Each number is 500 + 40 x the weight over its row's rms, rounded and kept within 0 to 999. Layers, rows and columns count from 0. Numbers have three digits each. The size before them is the row's rms in percent of the matrix's.

# down: layer 3 MLP down (transposed), 640x160, rms 0.086, rows 218-246, columns 0-159
# gate: layer 3 MLP gate, 640x160, rms 0.0968, rows 219-246, columns 0-159
# up: layer 3 MLP up, 640x160, rms 0.0934, rows 219-246, columns 0-159
down218 100:535502438497476484546530497493548475529508497429525488471537424475465547456464468548491529514551557494419552451508518454550566524507500593503557588486505471515520444536466575460476499465428505554497471452491435542479561453486499495481515519470508470515467504539499457506371449509510477538481512492473437489520619499516512510549478517542483486556588495440485504538500545460512456429477503460575472566560560478574517521480499504542492531470501530527484505477524548534485470510497599
gate219 101:491532463555539498471467560543532494490540565451531517512421465499527550450542529480431538480506414587508496583442522565480559499512456555446410499471520493516488453477511505429529499526531502482497511483526542492453471523517495483506541522465481459525471517470457480551444426445523509469488530551562488457508515430443442479500489478455467504503469442483508509492499536545517446446479540437571481479487463489437545518498477465377409536401451554489512491508512555535495453448476472
up219 099:489486522544501464513484418482516499404474451505469444499526538559472444514480405471507522554512476513455479517412456542395523517548466610425513485459522481601512465461441518555436450420542456444485540514501436516501552502483474450438522569521476533443502575493521500474501502463502458471587492432446514535492488474532492494473516507510434496471494493491524489469503518494493562561517516451482523441444530537507487457567476486507526487502473495482490490412543444516546502560496495
down219 100:506526453535532486492479568556549492473523492467548529523534525496529479426467528509464541554486432465472537513480455493504514454493505571573536488470611471537557447467530490475524476479482475459548524498563521464514471480522468492493500574484495464485479479502424460461550474503508508514561517507530573474529504527525425547528571486445498428447429438399479481522522530499550487477483520499547525583465456489477509561456415553440467592511490556581464481478456451504431490466458471
gate220 098:485515497456454443492514476516608478460455508449517470436442578456511446463472505450552428489453446445491609474455481447483515565499482515490482533446460438472491503534459517470579454469563454446513503438472477472487480529518521490491508473463526529463488462438445519497514501499508462528509409481484508504510512446538505496499523542558548554431555513579514505542505578499489486476515468504494439452502562563453484470456587483529508549558478490518611507519558523536565484528487516
up220 097:448492440506497534589504540494491564518467469428457491544495484455540527538470530450466509541559471489566551406483555472505489570496497495477489528518566466481553532475571552480482498462461481517505508474518484535471585487472566421509548607520422530427509477504508543546593483430456485456532539549496542556551491445556530528500474510540528510529518518544533482477550515502523495484448473485460422529482539457504543522505484522504458436467475477528476468552502458524545397517547443
down220 099:476530497489536542499509494526502512494471496474517518525460477468445496421523510472491527507572546519487485480414548471565529546507489526499518498543536562492516504442531534494559559470476532490572530508430549506538564460523521535532529478439541476529527512414538479400562505407517461517524443527534501502467453509543568492480478442530552561561526564506435428467475452454594511483504449535487534492474539505491562491547459484439485466513517439486480492582488456533507497411388486
gate221 106:475547456494448429466501537446457537526479487537522497545524467505464511493540534521505486505529483514533481512438530414505418554478484500565513497459516510509529476498453503497532506457502484580511490474511483447446568514472493576464546491571470487556487497531541488494480479452540418474442481462558472516538544519478511533549533453442504559539539461416429577417514555406504449561542558565435510524516559448514512450519532494518464559499604455483487562525457553484496487476546478
up221 104:460536490497495582439518551538614456457515497506535519565515485470500476533510488480487443499508543553494480430607461482564499434492512531504540508459597433490506419528508419510492476472522449561545441464491533528476465492487525434511537553439438528444494505449480472536562517520481514477481538442522539529441506500483481483475502450481525503521564508458531441448563454537497513443558522521494488463454412501509464483533560482500498488476506496422517575559504460416454521530521518
down221 102:497513502540517372405522497459462554546516433505494490436484527515470488499466491466493500457552574448460515478437482471450491491445442565560475466501558440510521480518565460450558553508488503539401505466477489440524567525460451495462505460482528523518544502493498550464515462525530491527556464479515497483537490471433454494527497509492518524474452505515520490508636500432378516511513533514607470543498536531551505579478463495547456480531519451502478502513478529524523506463543537
gate222 099:476507444533445487548539482486493516559517540470517486445498485579482518518536421480486496531555415478505457435482433417529502491421518453424476579485479519442495495515513487503536515531499453551546513459497465474488445492537491517557477512483517436520484526487441526527525539503521565486466486545544509497502502512568469471493457455525458424522390504481517468403482532523458452575464468473480514532490583491510473419536527509603391454494509554463474485519523527427474543526475500
up222 098:520479547471451529505554449457491550516577510535542580551481498495525410469509537519542429515506537546486509514480512466442471467491410597488474466521483557476501477426467525499577530532515517568548526528518538510520458443573498490507528498524534494527486542579388484477520541551461534517531453565543491465487511538516467517524546497475519540417540519466494412478515504457463462490446501555478476507460465518600583511543484530517517518412521476529520488509525535476438555519476550
down222 099:423565518532535527484454470585504573523557506441568576510544537510579483477553484419592556491437528487555546490485508509474469459461511490471520496482523526520513465494588499524476499457489578508464473534430550463475451509474454477485521497497458471474473485543425528518515463551536462542573479521496421496545417491549497558487505502565470476472479418479500458539472509524621475469459495539456487412539454486547471520549474543498480498494527492553519486518481525450492532516543503
gate223 100:555473494515522450556457535516495459448495512461471441518500512444474430501546530478430459467460470501474538490525505545568564512566463555479565432444446501425543577523551487470494559495453487535528519462547497544531528512467512481402509521456559520536462527508540437490496487504512470531533510554463471517501468444553545455431462462463463521502456464529498503529554455511495477584549473521606420573519517549496428545460522458455452522447493536461458484523525516477491446442469518
up223 097:614472497512459483428492533549482537508546500492485423515506519540529513499480500432453473482519544502564550556518502556493504537483496483444534468520482512444567482486457459544555536585527480544548435486559520531498418483486505512517416498524599534473495444510473477473486482482571543562541468562520482467481429550519571495481479504544477529500420509528478375492495478530429518508488547456494441551507543518463475505461506504482391519483505489442458440517439508531529513522460511
down223 099:510496555507498493474519496496479444446498465454498424527465504507508455467525499464519513558511510542514525543534543519518466453415480536514528452529483433471360396494493500588547487466490441509580540466482505465485541475535483541554520485534559510456455471537570528553525519483517518525475553434487539535491483434549530493487490505509526495489502529577578539491450498529636479487541556515485564525528526480500540551408414529493526527475494478543486501546519529532488483580463477
gate224 101:434547454520568516553480465564388493483463511456489491506462506472472514551504449505483492474514523483429522502471504456495499543482475458456504522473533516536514521458506489476482475459475466546583504565463457493439509544484567477485423566472483486424532380496519476522536451488479491534484509503458495455450551491589528466569559538526566466581527480430514512564498510512489547434482454534518568513516525488523471506565512481446489466521458553553486496546461445575566442445551490
up224 103:503515473475560566492474526509520407506491517467518468590521505420465514493399531477548528497509452407575543451509495518410467565422492501563477457498501511536521566498490518495466475532565491604518545450465495473565530424552487510538456468453496514542470484478517493497506458526511499504498494523519493469512514481513472534473461588483506534425435449520490582412505473489440499457434510553532502481505473527481455517561528485533448549497452481417482442510561485507510544546474520
down224 105:447471542487511437508563472452468442501560502473524484492512564555469467460455586485490456522530435533393479583491540434481550539525508418400532517442494443516546584499555482546560422566548461430473481510525541486491575472389514530488514493533564488534552474568450461473517512499464516527507495516537444529481477482462527389469470451551491498511585498460509506542477464463524486468527489515504480480500490500480509490453533517486499532486521478471526503518487492492466504469555451
gate225 097:435521464520447525563463501500475472419465466466499511459460478525502459541527468456466474485544470488508480467507499447526513525529473429526398482544516458468480505531471538514472434481405523541496465485521486535498475519519522482519470506523513469469509517588456453483537490533522476520568455564541475404520493476529491599479434493590474456462379519540551486542478531551546522514478523486435596486496427454496428519550481441473499491458448471531476460482465546540498418538513466
up225 101:527509524482514546524523424471448529454428412515458454479501434500461594510495493552521511466547541465506488524479432418444509441438515505506518533482488524430510406520537416505509521476456521493524563475489537438512567516550489470481520532521481502464492550495541441451452517445486513454481547450489447529562528500454457463497519563451455547468521456480480574506558547545503488489473436511466408532484509503467460555514485489464529558577487472431497451515544465512541517456438442
down225 104:510481482452562578552552483568464517485459501525437544468439504497507508454546492599424543522535518508528467524465496558495544566488507527492535492520491431571483458427492521493536489479490532444506532542461435464505475479534500450529567537563493467448422512418496450519499497483475582507545486509481487524518517494519574486441479472508568496568495555438516553511532494434414473510533508533466454466535480429413523455456458540492431473525544504516406427519464497515489500522486486
gate226 099:443507396571428485540505449472497442543465518506544487498498531535463541457519552515495518457480570514423489492446528435481490508511537547404502493586463540492531508503559529476543421488471520476493463517446507502493566565477573448498549551521479508499491441523442525505577513463486573514557510503510515484506504458593511466574528493430453469458460481574547463446531473502530507555548514559544562513433523486491543518522460440496459491474460601495463516504525471519504457492491520
up226 103:564551486480586512529576453471519527439474545494479537491484499487526491527464482500573510470567486584508550563488486533477451457487540437460496520513466506494605470498427469518452573468547520498499571486554441557497485540446543429471478561448529465477441579470436493611499512463462448440493521509513424499507557562527500504496513522480534508538448563498463516448468549526539458489521548500505506476485570546522525427547464514536508529456458528475498527504448482436488494509519550
down226 101:488547505497478458500500561499506506456467471479491514496458578528553508486493464520527546436435478530499440505511481481471485496512463520542534544560516505504445453518454424478522508462484514415517508479458502525430466447550453441570556571506489468511475514468448519459536537491491561548471467449493594506474548463560541487428486525501540528498485607576521525524535500564422478528476594529472512568540544481576521483478548522463514491405487522522477526577499507423543558458530464
gate227 109:508467482522441508447557526477483474544525525520442429484500448450510501510530408507504479531470499463433478507600531579531538498460531553478526451495518512506494539493487466468478466490538453514453561548513450521529505538518558493491482520489473526458499472468501532558483521451579475453506557491516472409546543579499518597478464488551535436488429461498545521579462564495407513494465447445526462532508524591492541522480409471534504504499516584467485470483512492450412543490469486
up227 110:470468543534538488563436488496550466491510497503487524443524542521566502581519567553553504455536482487567565515510542430503493494485471468517586512529512546446497493589440488475460533472523497446536454542577475406546494537444451508509461519564502557551580471474491501487448541513517569576472498559514465504498549533472526471494479557467543444482526489453442525542512507499477539486540440436470490523465497453523534518445458501410541499550471516455554522465461510539521480426429525
down227 107:519469504482508577559485508444473498527570546584522544471457551512557485540535522506563505447499439481551489462424465483466421483533561447530451482518583446531439486498470591500501549540461522539522599529469480494515539456478547505428495446512492552497530527558483448530466524487529477443516479460463522468464464495447489443523500515445464546566521490458470476497428506464530477492568518581566474506590566476529447513541493488443476484480484528493576544501553540500507499486486544
gate228 104:561457475520620486485549544487499477520469516488495514487489535531515546448496501485493539468565543494521464478544520494466534528477500470446472515426533539493419565468460515455455497489500555492468523542534498511524574586547417510432532496579498563541473525572447507554484482502509479400534488522501518468487481502508411493434485429503585550485479571513552427455498490500500517571499443467480516501440549510507530521488452514510431443485513532537551467617541507522493454510503485
up228 101:467427546555511513555570518462515509457469505552464406554463476455540480472491498427563468485477450485437574503484553447518562513519492416536523494517503472414558465511528518585480517549435484544534509501502461538452379471545458530489429539472502517456503584496509496453513483484526496491524513495530476422530576503540484497531530488501553455538527530466450494448519428458512509489468416538459506503544495479452455491520466522500516485460508507557538520542421455502471545448442480
down228 101:490505490494475530468347478493431557554490505544502484525502512499530558486535461512468509521543527516567451469487475468504508431550582448505459466510482474453593465561541469510596449494478514530503520541479556493534497517477518492517464529518500501424541532505541492494515450530510495570510540496481513546530447513495497487479469515478485443590475445437534528504465494528613475506610541481489514515489500477520411481482463527468566553418509509462481524455497462556532495541592543
gate229 095:498493480535485486463547517544525540559553480513562481396421515480491499483519499502495479516442477491480502436576510496542410523428547586475480507489431508544396547470529537443477526521486530455468511471518517540524494413577469512495579525501501565479460526461458524484456523489466501453489449538485455479503564470486583513454469491535547558445436531492483461550487526464495523528500425479504533408416554457500548414479497550454546505500526471541530535552522487503484519502514544
up229 098:584482529491469515503521587516516523529477439538526595469420522483480557520551518453500602511539494607519489560484462549514504466544478503458525456540528488507526491532558455560481582414471464440515488459491531577545479561509522521469511520496515520504512473459529395501536469535503508547577509572509495561516437569516474522521561523511474524503522478509517527533479479544496494445541558523511438444462519509499462475521421476439467494542511529489557539522534528528413497483554535
down229 097:505511486484623506517560535530468523554453454472445541497536557503459446501386516477430469464479532521430519564480559508506497556493524520455549492519431531512449460469503501488482560475550454515461540497469518501498560518414464529571461480473491495507492508471579498506533526490446479494543563497506542478532508511444484468498459473472567535523547548561535527523553546507400495560483515509505512511474527446538450424426470525535565505567535515573484472449509523400525515501495495
gate230 094:472477394522497518539512561536474474584523451492500481456516445464474494549532431532458583559471504479495531504532500520462441513465437544487487567531518531536480473606537481446472489503520480487530490534570486527519466543552462484463518529476515605515534466478477524564478517532481492512493554498493555533418537501444548416522541508495484534505415472504486455503505454430527449501497504494519531506437551543492479538542567488518489544533610523521558496520512498467494467370545505
up230 095:493494459516546414470461468521522472544509488520519548542517479484466435520470508532410493514524491557392443509480423465492531461460419479482554525543495512565553491537521560504488484427490514505427597467484475483505536463532551412471527535432553499504510500514586588438481469571477502582477500544528415446518544488496532593541534527518433545536466557549530502550465487414515525482487504530500504490480529510515494454537491496509510510513460507551481557517494451502509479497508556
down230 094:458455518516523481457459475544567444438510491496446510483499570509465508466483511516566523509456495508491462523479488500469450448527420530480531545431506462422481513494532465552523566501516445434486492459548514483489472549473456496457515523580524467471467497519391519502444457487511583440480473435494547489485507562459466453483490474594446471525465468495454548453503480574512536502465498475567519576465473438424536581469519527533481452441530435433473552570476486513525526466533463
gate231 106:486489421543490472502487430474551463449501469488465546487513547586429518469508502492517438492476503508482482498550508523511532463471538468481480594540601478472513491492512541511479499429445540557472588460515475515421554521550512451520478478524556464526475439531520417514556486533565517504523497493522551550489531456518452528490420505526488530520448528429509416537495490464502566510440425479392479472503494477514485511505537476438569563520561490524524444498474579492466510520424468
up231 102:560475469564430537437556462499555428544459463482435614469563463507437495537480470468520573518529512435440409548431541533583527506517530501500512471593518542436515475485460500524454498455552531544519471479466484458562498561443495463538522489467473432478460448529511544464496549556477517501424544531475486516465496471483495554506523545528502470477432502509518513455513437469505548459533471487516443489553526556505464497439462526562503539514463506475538573495523476527550524482485526
down231 102:538539522481513521592442528519520488468496492538434456549595488485495466494518533569538506483476580529452488498524606476493459479462492500474453524549554487418517496446436489529508498387504503469497541515475455514518502511510474507477450464488509552478461505456477439472509510539538512481490492564532400511525496391534528430518480458477471588508512484508499516490494545414402499513513451516542512535463516542499462533578509441495532504492462547536524462466523584444415508489555503
gate232 097:525494489436448478498482425511535467521440559541588510498444471454506478519456458494478583454417539550543533468477464486496527557542542517435487554447489527496536457524527433529462504485544515495499585559521578487488469550476510459520484451478542529513493470548512448520474486470534408497564596542542501559517519514518554521586514514454533519457458544456497472565510539503504450509559577510524498517495492483516443469567519472563513470483544521447475499574492482514542596549531493
up232 098:484491515498512530444461477507540520544503471451415536497465481474416520523498602583487483510503478511447506483454510513536441519516431468496548534483519480432470515418427557564503549562478492497528472511584522538523485606473455493551493496558498513503510469498409453474515558489462538522403540451517534499464563483519534555504459456499492435552525512455488480483412508494468482493498449449472486448548473454462472481539467558452541486532417478509564475576466495495459498546470479
down232 100:475585464414506581451472510427491544473487479496513488503578519506501533389457496440439481487539481529568536465496502515519430532481483571430482453536515442496493479548510510468517469423490481465505481490454471538541477412524490527479492576452439541473482508477507512481550526486476497469521380531431512562517505457474473535477523501536499475544522463571458530473503481528371508498475488494514521487522509538544530490462465522479556501550446495505569504462477493446488416564438491
gate233 096:557462528527514508567498529546536520543474488465570498502514521434577495487520495492466481453534371527513374493480494504613516481488477472504484454561419474498464501464473424485467499486593575525528478453420507460520495470455468506562457462500515532475454525582464602504435459536435487510500505445495511497495475557468537511458512514519474558473407517556507479421464493546463580477505511489481508509531497462445546499490486509490496457507513466483473517471533519536561467517509526
up233 101:546528419490536519493531561460436497502508535509487484512532523454545503538571485521482530523537516517537583503500495518529564494515465428498514501568436503521487560482603496440495494476492498469473525465498565457467422500538493544497474466456502437589466518567446425518426464558450480468501528500548515436499485490506497519470540549475482627531498467548415538521495457510489517515498516449493514559576484588552489479474448488529504528506427458550488468525509547431495419461474503
down233 100:543517502502456469562492533434511499529439514470514550535469511460457500426533435506500517446527504514528502437503515494520503463492535507517516553596445420563485489462451472522405512442538512496451476498590513480549428456526520466439505436574532515472520487541477536481470528502487483469507470468477420560432496478546571487573499478510493486468492547480627453432530507432544465520565455452519586456508492525474469528449475537473427518515501459466464528515477506508465524481466433
gate234 100:510501486468534475459494476545509514470572506516543476513517557464461482482455479516485470531454555552516522461512464508520548496506503569460509476504510488532460484491513585519495485409463434548541526495541451568560548523569422401550484458527585513491528444476458546518515515450584505485471515463565475515551515491507541469562479442483544465509504557485475463515458475516484549486521493479376513546491484530438484651441452508513495511523550563458515538491490466556511514509500427
up234 100:535515495471530509480524542511510453568577529396548463503560506431446498508473503482498531559470438546506506453466498514442450535461518533444496558557514449515544518566487498424559481483542527533525544485458434560501477423513540460443504478504551570498502461575419527494494531530498579480544468497507495474556470450574500521507507508505526432516465503529422497522513504506461473530508533491459491546551621499489542531507523531499445441520418487476498426532537511481561436537531532
down234 101:578463498419463500493543565514515537505538440428523426516500475540441500554571482553526486460483524496486516482462510519479571509453493482534471526470511484516526503504462513569517507434484484524507476511452550470529515513479481527442465495525593512535452472490485571535428552516540525539526497398502427508460519502478522428513599501538489512490514557463446532562465503460522470559398569530505504448468511468510516501445498509485536379461444515518521444514525459421560510520511558
gate235 107:462546505465517532542484436468528459450395539454459547492453482468453540563430480462550549511409502532549547498538499514504496474524550464482524453489538519454506459447622495430531515503485540555515513518472520484455532525467537452473559565541483518511539503533523461492535556564466509506528480509501458419525544540527523508537514458538483483500418494565430439596481517500493509474489464521441447521551551465523538520459535461501469490438475510500557482512528598498469571460508463
up235 102:532478449516502452522549512586529517520464527500452452494480532555426527528539431531531483463457520478426462525496545474520487517489443505514533536475466520485514490517541421527504482578417484457447504512493487541487457519475570499455477487498498442456495501488480554466474549473565475529510378498584516505558556499523545595489502503499533436554538521424484555494514490593467493567486548468510490419461451545530463504505517543540528525426462488535530539474545419417523522459496501
down235 102:530402494484496482434522535513524508553493499454505503526556471524550452522542553456473498452586457485517498482482478497520531454528466511489494573504501521488474444513475473607519527505534522529529527542429491466478539514550508477495532493461526494538521516478454481540490443518563474485507524535437561477444422471473400536503481505455532468462477464496483481442455504451407494570462538487508500544528459547549556496557452539442487519536529521547413451534503529402512588564599509
gate236 101:564553457470538557468553500498486619448511565485500516456578449508536472471488512412518494572493477508443437515503494491443511469458483450508476555440508482503462554476514551466517438489524424452506483569499490524484512480536463417480493502453481530522505506511518425425400501474515476502518443512469504527553428484534509432497580543596473556508466471483566521471506455530479469515498482605511479512496474514496541492496477515547504429470539536483523540449487518477501557515435567
up236 097:428502475474585443478463519475537524488419521503495510458481553497512483473534521480435537472526481572480471484489451482488517457483513473524433522502592438494512457555508543501515488492527502544590492580480520473462482511457454484520472523510551559454587545475485507506564499496492487472473465511527494494490471526570579538506461560504496572414507502469582443513510503505501494503458495475478543518541471505429490567436514600451463453607574471539510504524503486564577570534478455
down236 100:572458480524463502541447499603461487553509455494519548483407550534534470444358498438553483461521474536458440482486504452510545533517535474526558437521553560497497552453540482449431539496544495518495540484555499482498469490553557499500427596509545513574505536495500555568455471482563433495478525565441507467546476475506509545510551531468504475474470519490470437495507484514528474571508557491516462465535463512531460464518504498520502498538505544457493516497501475540453515469532606
gate237 101:484501590503499501465500532546553473519513512507489540517559585523511502521550524556496436535443469513504498442517528543425427519472490522520417419506532451496473500561469456502484478471546542525456626500486516507502524510476600442534450490509513532466508583464477497499510462532526443534475478439498504439579473463532514496614512543440507448525501538458476537500459539477516463482559461473492528484517446482526497533491498441449490538491516475525521463573604573525440485547521468
up237 102:466554508565539484527530446466484477581479427486536445480502493459518469467498492489449477458469444500514480571486533535544488466531508485503571475522478518577560522496464436511501499462454554422493538533529564454472457474471510479541552525431484474520449527494397570469461527522493513519494563435413526518478514515465384478436501502509529487471509427500556480538495536569459540523546487494449505468500497509565560506499539551475501539457557472530499533437446496453551384504497514
down237 104:510528486491592416522516480476540510556497508503533481499447484427525503500474487416479579501452500489481472466529442500505471451538462543479488496412504525452500473447506468455456569539474440459586538627539587477482497544492571507530489442483493465460542489554517543475519495480476494511466473499525525517499400493503477527441501526488495495504544466467508522544491464441534499443491452505455491432555516478570547480476480521459486548474577580456477526479494467383495512510519582
gate238 101:499502640577450440480516520500479496480505525499559521553487559395496528488476473507492527511536503432523517441464490532591503527500564510493506497515498533519557468521522429482557491553499440525479498428442517465486498542500446520526475519466520468459456446531481530527386549505529451489554557531462539463500538434522470427459424525479493427445530531529520498494514522519472491532516441521491505582510535464506488534484517466519535526538427459485551462513550511491480461505540377
up238 100:538443476480483460483467434450457560476495447460537535527535432510507584471492423453505491512519542560530401457559465517557511515453503493493506506477468511517481482522487474496494572524579522531508488522478435533494488616459534515521467597460544549512561467462473551564495482593529522461450499575519495505465463499470408537485492453489490473519502444506513525510552513480485480490427527449451476515479455497474525603550528560531475452456435450505491489513517492527513516591473537
down238 099:432518490511454471456504505529535565499490449520496477508509542531461459472475472502552485498527483529475512539489529494534520489489476478484476480580473526480426447579512452548449485449549558583471489474449402486476469484520476493515589465437497555517423419458481511470569481477441507504544569505420467453570514455540476477538550457547524571474511512597507460436451471486489514568541517562449463497547558538470559492493582537522545552491471502487493513535502536553514502438535521
gate239 102:464488551426491477513466465426512481525545526497486480431488493597504474544509502465432426451526459471457518479536444470558512472512474511565532523482526445504478510502513543522542468493449519508519499425476548528547493477501440482548480453486465596483426438528466496436494566512502579500499454434420507501456453514497430412514473512508547482553453401484510494529493426463496550494438481549530495462504516432469511399525492469566550484513512447541469528471558519526491458468458492
up239 102:453482442504523461437550516489547464524494537529504428522430448500526566452469486519467509490561429494540488526461528525517486474522583418456472569500477496487544497428521516495520509516542517495496485519513520524572523535537536565487533450394460405495521500480450488495462476537534476468505479494436485513384505473563477525477519445470533492468588462546512436529527519492528488478438455608507489411530453501473537527488507482392500499501479470477545442523521469541500473511437551
down239 101:478459500498516537503441458543535526484551516595449493505468515519555526490481488538529579472517500450511481550500449549483454579519461512529589439504536484522494463505478543555527487504520477498559591503546539526527475536504518474414555499534479486494481500486495510547548540500492523538536550555452529465516474496514511580482462487538402459486525442417538502446447456588587492508562559514540572592490477542553460497531508491414497544495481539458525496574496566488518561502497484
gate240 098:521525491484475444516511544572471599410497467491538468500408482489606436498523531532472511487504479495415518460485472479511612546463437510511463486511501492475485476518428460435458493516449547438540537481481562504508484557475465454459487508433482509524517476534511464507519514473503410542488532499541501533522475490468455492434511478452527520473533463481517503508504540433539530561545410534496422544558570471458515531481528525459503493484577440500475424492514509466579497579531507
up240 100:495546492454521543482497470502505569482514551479419526490512549550487538514443498566489515452560493509488418472495543483472539496496462495472477511460472528476476464443571484445486528421534532531431536456463421585447563469505513505456490528455439553489450521512482481573479538507540498450523514514494482513509519479516471449541553554516489525433473538562527492433511556487526410538506439476570539553436564446518463540520423446533504558583557486511533509477554446532505470485512576
down240 100:467499490416489484487441542507450469475555580493448561455521512432516501470484521508494445464485479521537467481454459453539431427519520466550469481527413580592577511438565535508498418478523475487487486531503516526503568568496480470540502539521500433545517495411489583481461473506549481432457461471506507518511507531469513467439532484532513504417526474508475428474496487497418482534519574504454506444449501531492519536560537498521557501572481479471557477466483453434567490503483489
gate241 100:526505548543500425517569482497520489521508423487532466495445528547423541461504427556445528472467501514493547521429515542486469480512507532444538483501493472481552436553454494541402429498466483492441501426507578520490529462577515464544475434504490499518531458429550524532525482475534478578540502467493576490569485502539517540506534547509548463481515505523519567426491474480511501530554435548481545517552542498456464546553445507510521517419520478559473499448455534450536572449441477
up241 101:451511509565532540480483476509505557520533519546437497477451546458495510512415512479492460505478525525493450455459510459547475555505483547435506525413520557555467524509468499418432470534514493474522507546571524432484477515460457515524500469523468568543568464504500469452587528452470525442513437534486521460518503534541482527467525503492536483517453564522462463461492528475514442395533525473538490503531457583516369632453526492519476500488468557538482492499461491515553500537541548
down241 102:515481515511449579479443468506438481473534506528492428466525544507528488504548509562459533478519444551483453497489491508499527503490460579563489509497550449446490498424439479547464495487522545486553480506494476455506534513456469497480483507450379540495528480531516521524488513510436441469551497489488371607533491474500486451486522473444498567572412469544494433495504505517546518479486497548512575515501474505507453496444587584485521487504539473513494489451544593515544507563422533
gate242 099:533519504482513535440592442508457525529492498473548512493557534562540549505472487491500405526568509530472526504482456428522474446526488557492571575478582501455572487486503483481543467520518481544541467586470497446478484499537513450576475532467456565556516499448452507475539528534512511465469521531454529525555501473563536429525429509448515481534456486446489585464450471445466458467473441419417526517540507532480448471484483510501489509466513468539469559565534532435533438467497523
up242 100:493444530544507482451508436481506462633494509469461492548493451514525481497536450480478445444519468527485446569533504490557559520546521440544600565492454517472542465558582509479570525478519558463576555474471567537452506528462494547513466468507495510520478494521504498473573445532458540493446528493469438517502503499448545444518477444431497458446497544528466467558468538555473509479497467584454454497504509463506590440493455542546495431495532495500479518488467444521528521495566468
down242 100:492498516534523560542445548525526481365491538421511559490529504451411544528528508441434501504486496480512516480545513549543502487446503528430462525495501515597471429482494461447521531509525496531514569588525494500508500467506520491516462473489507547496482469441488560512545523526445420480466520553560585499517574517515554505456491458443506442494528512492519512501551429586510429432460526520513524497480539596489489467453496463457534466452457520511443551545435476554494488516477505
gate243 102:493423510488432574472459482570530547499486551443578515490555537469504521566537488469490443496438473473490516517507549519473564504589460507490472512526473506496508486520487538452515502460548499570479530532389522496461545492547607448556560550525531509502440472499543518477525530513434492487470556487490527486510493495573465467540550520504522502447463485528629511490471492498464531565530562497502452452509489501403432489519544536442494583507536464478545496484492511507538454496540423
up243 098:497461558451535517515489500451547498491613516564517444493546524459559473609485468483519419468469478511510463446541486536489541519540459493485469512511477431493582585475481442499491492429463527517511499458496534557528477472502477544562522466529514440441478524489539488538575562472444477487513543447475510507525483444498490524488574514566494437482473522463460540512467454526497498526550538506432511457399520464548469471490516475516454452502534606456479491447461521522386498505494531
down243 099:463496570510550474465489486513481493469574481433442544496558548399468468501446468492452488558534458442536552540529464492467496490512434496579493525506552438432579468431467542496545509523408480512545518516522517494496478535512509508507538549511530495541564459512489529572467470555499539511479523467456578479490449511500531531528497493478471521465447478545506497526480532472606496453506567495509547475488516490505523474525565444494424539503509558450579383503475566519497586489488514
gate244 097:424475578461475448485540528543485530472500514493567502470436551410459502502490459503556491577495517447506532461494483540540448514498523495509545537428419532573509461509456523459555528505483562510558480447397513421500509448575583479536489495494567459472482432534437493485526468444490475473469485493485458481511469445536554468523559480508426456500537513504548472490490490461505482476414495526513494495450500480502526474525501491472479471528424531562369537508506504571505460458481494
up244 101:501553487518532470483502487459522521472509603412604446453532563451504441572504496514460478495475597515527537565510544511497499469522578529491507496493575487514504461500437535532455502476542485499439495495465487463506424530546500560438481453518485490557485490432502540491497459491501491468447454430501518506435482528485481490479439552540520532486462509421542549510528544543474493496504497456501456415544494467463487491471493503477506506512582563467560460572543555525428387519447493
down244 100:476519453544481449427474460426482509533500502511541506451486486445526466508518519509457551443465483510437521541531475445438508494567505439458549464526462440599478553558536461516548437522533496466519433563450476439516473507504499432601526502491518554504475526503532485563542507533544453458524444482450417512495453443517441478439530464532569488490469491480446464481537501537478444507482529426505502525490522556480478478459488364433537514518500476431513489511480554468470463527488500
gate245 096:508567525441511509477484473490492539521508496513488492473459600517504444483532579531527510408507565520421519476520524446467503488548478513522551521497518463555513533401497561431442460538493455445475481542544524499536512534496496434459548546467551496522489509508412541483495506525560517468454542534490556494504562575476462467499506509451443509460447518496504435483457476496485526457474502561475517495428610495534536496520532432545437457501528557507522542575558545478429572496481445
up245 096:558441491539481511514554505544493497436497529440485506510500504532420513496498466507503524504494547483546539465498538498420487504508469537465486450526469458542524483442462512529485394510581502480535530457515352552578540491419509490464514486524487513497542583406556478540511526540438560456467510500518507490499487484476446510521545485485547544506473458495558511491546522434497546458460438525493518497485521489590450488515499465569528520533509463518496529556523588448512416479597536
down245 099:570465587536515513532511507471560492543495454491531518453470544550470552518603545442484498500481500499519489581479540428524506436550539482493485533542595507497470481424468496510479565554485496440482552536502550520478502482538506537612555493475554511476462602550502531460484540513593503486443491511531467505519485526500503460456471572433494500500540531459485559438451529511419495512537500482428546489491548478536566509566527499476470475494480590527540533537512533450487505469498459
gate246 098:534439492411496539452501492502468562555493441506476520499540457496432468544544461444514507484506481454478530512458449495473513525526555507548453466444555534455511550424553494517477512414535532538453491442500491581486562428556481546549518439495484464520531531488477540523552435516548413546429445425531453462457445479545499554471502567458503545468489521480475436476511455506516441513542451492493472424481525441477481435536485480538498480473487583499538466504560513450502505563529484
up246 099:440475549453526540524485497475492544450455441518468482566457499520502482497512501525528581545484513530484443553518428550446496510479543535447547460513486489480564546493504511472537448489464540496479524521525451489495494511553455486465560426495499493555467429541493565497576487481533537444502459509457526430436577446469509553456487518423546443469462565493508483532454517434524559548425501590482481532477477505510611446453502465486479479460565489558543486465514539492593475503519544
down246 098:485463464548535490457429507500544515445555475518478450461486541538478512557512483493446471534475551508439523482499499465503507476464466513591432510472482502432537482490488595537491429505501494379526446537515520434493545533516498690501425466522490470521479475484476567546501504531552502479487485454521507482515375487508533504525479476474498528457539466483459501464494505509636536580552463484457542477519513482470493553470490521479497493457505477498505535510445497473497500492482536